Part of a small language model's weights: 10 layers, 96M tokens.
Each number is 500 + 50 x the weight over its row's rms, rounded and kept within 0 to 999. Layers, rows and columns count from 0. Numbers have three digits each. The size before them is the row's rms in percent of the matrix's.

# up: layer 6 MLP up, 256x64, rms 0.243, rows 130-176, columns 0-63
# down: layer 6 MLP down (transposed), 256x64, rms 0.245, rows 130-175, columns 0-63
up130 095:572585521554454568506504489485471516554535533463547486536502553413539540459492419507583454449495387449470475537495483542442563510575395524605492479500462458489494457437445516630520530444513459
down130 092:578534587457481474519437498520562383510548554466416471481465452503421491504489443538505479439519589421545460543491445549528525555498522505471523581562522517558540608413535595480489459524500421
up131 085:542470532500504540550525483459444531469485471528574420499585543467517513464467458528497426482509510513443551481576534552574495547557484647585557508484601490392544544384505434517470551502516542
down131 072:486510580523523437526498493541448499452465556515519511598451521560518494394509513516519556413572584438547497401569472414510529481460443454504565475580540527540492608463533531454449503408545539
up132 103:546553584432460449504464447513425496496594611425569559493491464548566597456527589534473572497500507481525531546491453506497461443524495496497536446567540556457408511461470488504617523450438516
down132 108:504475493485580526522499522473485540492518552465445530409519546469459425496474507501531286499548489504493433500417474503456548584390462460519523503448472451411517472538503547549459544452558545
up133 109:512555493472526404502457480559505397526507410517474488461564485528506537468515486555514538529551516496456527456554463549563600441581512459457536493563438387381559434493511617516527514447530519
down133 114:445533575484447463490528512492486459507425428526495554431472489538466515560482476546546463400510481531486478584421417499447558458665500453537485498487485516640504549497484482452597491495560494
up134 094:417495473487537460464438559597521537533455537459566502546429506472485493398551469478503547559498484487448453539431439451528398495510433522478477511561589471450548539470479499627469628468479474
down134 095:510477587484538464505536484446604483497563386523462527500456606477459490462601461471531511485476475477433484440565495535516465381526570531566453429448506516492537491511495497410451383552508543
up135 092:497478545576419422492550534517500483436559512487566559491574558475465522542551517462412501374499456471513569558453521567529569461532563508468628468508507435452414477473420499515574517492459504
down135 108:536524516534485454500538476610354539547338541532445472513461509509547494514472482496446473551510560573515518532563539496543461543420513475523464575502514509402455504571538502452481585455504564
up136 096:550542449521501484544578512416526485501470472492537479527567493400565485505440461509441546419502441486411490508478429404532529496423518482545479482457519513504617475571443425512629446461554557
down136 085:493535482497479466485498475507556527532510545513490523419535472532487496511451432481518496397404550490390515422501517475603506495413556444401494548582469444349563508542467452544445548495463490
up137 117:468517544495471512517496499481521526533453526554392429571529467513531516506393510479476461471550545623521586515469541510465473534532524568489517499481444400443471452559523532488646462362497491
down137 098:542483536537480518400545505564508444500459515475538530501552487464435471522443476438604568564496554468549439407544472499636536557490465479391516483622492536472560474515471492533438562478528451
up138 084:599467558390506538446531489458475512480540539518487467473515566575473544558472524482501552556536413468512474476526439512491614507436436524418550501440474484561467416517431515382568499458420473
down138 085:501417561473415474570577551508385523459404520523551524453486561489521506615571478483558524463554552507546485503537538524504550532443475474537548557405483505533487545496500458458523539479351515
up139 098:538427579525449457410440584516566513559503449508474503568498457431509531465569500592532467497398436487560534535499529495491562531572518531467498476514463452502505529524502554625534458501354478
down139 089:537487496557567529540465545506491444466571350470464504494424538501482501566428426563563443531504503544641547580498500560458418480555492469512537481476534470479510454392567483519440509524516477
up140 105:495530495581542552448492447474437465551470551490544393519434466538465464442532484458618465511456503459538561462443496462554418593507635502517518543592431480479509412464484562540460473498480510
down140 101:473538533496483535494573478521466512533438502547578450445540521479575535547391467459430478555511517500496425515528558535536478510519454515498407637502409520436573474596403484416494504490435462
up141 103:424588549556514515425491461544459563548480480499526573411466395498426520461517430457494567492507506506441594610476425552470479504531562576406506531536461569501499532485480521529486560433508446
down141 120:469491589536437495575539451422478536527470616452444475531478442493457420491483533514509473411591471498535489551404559419531571511515495547555577526474573457524455518456577493460509563517458582
up142 087:519515580576483408490452518509578449466478569495453487459517496468594447505501448457445488513560665476415508507466444455555458534520486493541635450514479549477557458502459486438485472582505501
down142 082:543512493549468452512479564410453553532534378539577392492545613475563547515455478517512500543487506498446486501532581489535557485475438519489570552493519481613411603438491429477486538491501483
up143 096:485463467417461579535485468440513500468568575537564409461505513441509527496477492509445493469564475507469643481453508550480472466540543570512473539507553609523588505520537539525549570477353505
down143 103:477485470535552407531492560506416433528538496514429497472465539585549527487523537535502507541349527466452573543465482506426440551483529421534473486468472488514453578340492507502509506516506598
up144 098:469514490538471444423507420481519392503517497526553567459418555490466511476449598471444399586492577463533539452456372521505538543477477489591535559525501565469513561476450532481514502562544434
down144 107:543504534544454517529441461490448536532495418558450566481504606493440554623409528584536491557530550450480394483517569540486539535438450488464567576483537413489508530434526490458482510490483414
up145 101:432525558448645453544521467429554494427516449465441532496504477466520508540504567544426459428489439595453476421536553496485443547473547514513589418480557488503453426559505419488495481534432498
down145 092:572531485467470492471516413598559539484452490492472496450471435479494441562506439460485469530461549385550456536557469523535538506456540433508477526512454541487510528652526550515353424547504532
up146 092:496478550458499450445494508534513518558597574517385488645503512469370482442391512466495477461514514504531508643472514468481564397506489539507539553527497523476486515462480529485495516573549485
down146 087:516404460561508495567573518485438519481489477531409485470527550515511557448482466463559480565469597570510457553490490545517467487542545436486510523491544604560570497526435576414418622474549456
up147 083:560449553468628468499569519472511502454524624499450512487548502476423427488530517466474492543400514472511509522602449428526530493518518454589472536513425417552524489504622535557507543556541494
down147 094:537485577460530456528532470599448554484495511541521459472490511492541479523473558526404577503393518564510583519491489480564426460500461582511425508411511489490572494465544486439467638468409553
up148 096:486543538559561457416419478453420540393574473444521500469526581425491545396631583510428504487550480487562461488443489539513501572547487548453550501512510558539536488457492569480505483501534548
down148 086:529418489499408501504527500542507455633447477541456451530584404510451544512434488473468617508531526529452519486523511475588485493591446591516443510488527481464494528496553395530519462602520452
up149 107:617574449423485487562477592487504447418567492540433512563484421495511490463484484469510465467498487464459528482543507470485453479382394474528453460524523557470410507589586506467498583498570525
down149 075:519499391598479503498415431396431524554491517469430490526508558488509553564433513552539527521547540576469496427533510571443454572505500480509506532403478482486527455457464445585491519619488442
up150 122:515523599557457444540507502522547446520457610540542511524502474579542536503501504487428464410475533465508545634498453494454420523509576385539511462462532564440495468450551453433569460476555468
down150 119:491480469470490437480599458516436481521560501517484474487522406444413553469472425450470547551510550426540550455512536446585512553467455587472484511583507483607470421481426540551474554561594473
up151 101:507587452486517631591509399544536506450434529497452550468557442493472532475612554516519478447548480472452496526490560498460573554497544507374543505384512474511523449473439501450529485459476531
down151 067:514504476483489459523460515496458542475621467518468499553484617469449518517456544501432583471506511472493500441523572630453456515558547534518569580508547575478466466423548489584475522621567484
up152 123:589517590469501507481413440474532491552520499406491457545506406517509458521477633556471470461416457493410592491391413462542466498526540504559518540480524485531466539501505571475581476488479545
down152 140:485530505555515546545445515462464462584490517408606398523489591405473423462503557549505460449488538490399531520448441507473463473477529516551452401402500503467488615535500558548519503479515507
up153 089:566535515526481423549416453558426441470416448499518560484524500568512538475536517384505522522507513408439445552489462497464547430589550426562464455536544541458490486531434624562540531504491504
down153 106:487439456522498565521495513503508471516517479498518482539492391520534399542510455530543442472483485574557423454405550490585473472474492418549635507524493551534582510494528434498483467466641574
up154 101:421509529466533561498559476471474361448611528502507548544550489489485514498485517491477482515497653557478444553523525487488472500396458533541505579503461547516507547565430480574621515513534556
down154 099:501510420430480426479496532452522571631494465457518509548515469475442530537583534569565543586560528493551570381549541509451506442526456466515471494460530457512468500520478532406476534579507393
up155 113:512465513496558600464421483467543362500552496420487499455542442489468538544452516525587383545466508441508496439410504582450472504519464545545534510491418499468599500389477547502507535481506484
down155 106:520461633491517471565547482483537540470491391544554423501497625501453490493513448483526494519491529526584455556556516457452532486448502605503456506523536472515418352499497496521444560557463458
up156 093:541492412460530538516481555412475512500475531500464537485660522547491508473493566438491587493454566470507582580537461576527395447375556445448532509455500488526505528498450487514530456534482432
down156 100:453544477619431550548536504484400568455525511427495450559432462567482512469479425445472472394498490570559469547423508436427508463531447422559504621519502500507463500479505481500566459453507497
up157 109:507531537437496493573514516454520596388560518489531566520497478550521474528548451540498488360450460490478555423482510526471552538478520441450490478475486502567500518582418602522534493497653534
down157 083:604434427535434443407497466474490471479469490486471487557539538465492578518458491464467628553546578565487489483532525457570434513549447500487512609527455576493525446533556440564478545533467417
up158 081:508548582474476497563426453513543428492506561503486485475548537448495558572570514498559515450447600543582517483503528496472333465532532482598476469536489502467521430507456445408520456517599508
down158 096:503454573496439435430494567453448560511386535488382466489555491496476497513483503533503533460495489528529500570426478449462571435435525387525459543481497490556580595477475432540513544462412559
up159 107:497551478572556465505507437494582517487501495489509555487525526515548472472564557511498460502398456534424574480442468550571561474403549551390556505422431527511567480611458540461411494469560469
down159 128:519447445507590528478445535646437528457562480531452512507521478461536523512562574416496443478552447507477577597514462534389531510582516514486493426464419535475556457526495536526422552544514469
up160 103:440498497597519543522516455510458475555413462534511462533454492506434586395531516448452423529489529485482542485554536492402497514537485510434523432570606554499396555425502484484540530573556417
down160 102:447550488493550519502559463472460536506538511505586390372473511448388562523499492527529547516492544506513553493476483543484526550450427485438466446544412402412547533564444523530479602438517493
up161 101:481416540615495442558566427523491407580448592551511472575427470507526579535515503408446483519505466589553480518489489486530550560484487527519503550436525483395537442489489462455499439448546461
down161 100:514475397491536498603425538528498527595481404513475441474403416429547537510542461496404535535480528503540412440543546546494533408489442474460451492521467395439502545456503489505464545476486544
up162 127:458514578454553511530486473553564539591594503545591485527397494471523534382477507506491468510466472491489559475540519545474486594469539529424538542436460458473485663535513527531516505504411474
down162 126:562489629621426528519460542479469472519462545543411483448511575480499423542482511475539405506499544443433444566435503505520481433544575479535476418514506482587510421544596490486494513513521477
up163 105:484385621472503523551434562542501536564463477456500551553508447519532514512448530582498500557454568387381528532492487441509510510514541549529498569464434451519394512499456573477535554543458495
down163 105:493583525523470509602559503534473575491498588495484553492498499495493464576414403563579454551541517544519470523556558501426556490665442508483538540519508494464480568506507395476512460521558478
up164 103:504525449480437474438516572581542485485566497508475544497514443602479584542514530533531468474462521442416492359463542590447505561470456483452464454574465488564444475484453582578499568528459446
down164 099:491535425499510518550470504468482511571432503421487450619552578549495431444499516461496504413499628446510517506542548425422580529467475605539484501531575512489519456458475512592460482514568549
up165 105:476430483490519474634472510593463485557526490602487487594491457442540445396537420521486502551494521475496457577497459387498527510523557479410495575427518523537428456508534485541413496470500477
down165 094:516521519508584495448487529533544535479488515456610490500505368521489444525464456574513534504590532524532431585458424500471496398507587499483534552511418476484528646515431529560512475526499445
up166 102:595577474534440480522580426482550500501573442537480506438535533475495544482532523514527442534488451461500562507572531614544573477420595564391557471500517614502540490497509502537478427525435484
down166 105:403467516574493614482533567456397450492476410381466481573478560469493479487582489446487459456606489463418452499542485499504493494449481473426482431425506443424486525520539526461475478515476536
up167 117:509531515491519476465540422548484380518539518574502481559495503485512503449387500518502449533554434531500604514545462564485473499595476484424502539555424407389580442450465527445523553531441476
down167 118:529530487399485429443562491438413500573521583435529549510532439427496444533457544535515489508445466559563517441485525468473490520633413449440450554500426461456510548482499467530604562485484489
up168 126:476465560549533484468462515519518527515484548503387337483512448537511476488475429553396485496456505507473597556471576442584460524467576499528554532524440428435473447591528524446489500501442518
down168 082:519464551503526465456538444500454462555499543513552485542515435447557541487534371491552475514476564495482533494564512498539556571562492415541547399507412482620480467484549528508353451501454466
up169 091:476511503492527554500449559573488491450499545483447555543444505589511417413480509399568425480566478549495530426561482521533549527582544512588500528476452460519549419429460483495493488348528512
down169 083:540404561527424547392569518516398580463465526501472556469459536500473457516529553505519520540487487500475583480513480486551543482433417390454486493512436509556580484500521462437489461451382424
up170 117:473506518543538500493576445481481481587529584504574458491521463468529456391466506522459532429553495539549483462493458517576529532522429559437552578526524495593381411432482443403527435523532492
down170 116:525464538492461514537481527588485497442522455606475503422416544489556608519512570544495515438471536507481553558539462440331520567487587475453428469491497566490459455474489458541437488500445501
up171 114:430526551542469567483602559575548407466394512485531632576559433587502478466540532510456415522490480499460531498507504432435562489519558479477503569550501499488503511440502545408491442519483468
down171 073:540457437579505492491507431424499507604513533477541529528549535459513534543355486437460444502530504538389515435525508604511494524528516528476522539453481533466505503497515526556504586608447380
up172 089:496401585440512542693536440512491500532490585457564509523542485563496513416535468504457515426428593477531511510460460536529564521509520407472474537449485507478517537524414562479506473476536512
down172 091:526585497479511445422448554488526541430492473485461495483405532492497543501581491488478446494580425595447539482403467474521492475511448502503476496568392477446522566558489527517464565400366497
up173 098:464504556470504536525415416544479426516426423573465607505509405574514459514473501511548487497502484496551513463454514524494534429593535606500524503520571554502399486534493478491600600437464495
down173 096:507520563471408542444517517486567547498593625523605460477509532535390539441472555488452524471618508455507502604486498534531503440442465537519539533520483479508519421497534487497488502454453385
up174 108:551466591597466511502526453485568429458606523426550547522535472559477537468515474502473440490467619551527584499570526454493454461475504421552431476403479453537471381551485520498496503469522461
down174 124:510394407505467507449504434370482495504500458600554549507488565617485553526450452542586446552458449459509414498490468497525493521496441442440553438528546510510485438546545566452539525531459487
up175 086:481553423492491455484410454527527537504600464441576481568547457457437555534549536495517463491504537575443506449536434464491368563497501470598551585442468551567526486504510468399470505476497440
down175 091:484495520552503463455459575524496494564527532516527487394453463528552539529554519502517527473474487483519440507425465475512459453410628455450502514474411457563507500613502544475552466542333559
up176 085:469468507515521523617482449444490530460499494477473472542584493394463502474487438458454470375481503499468438533561464587508530603503476580585456543531494503427605456512492561408479481547529540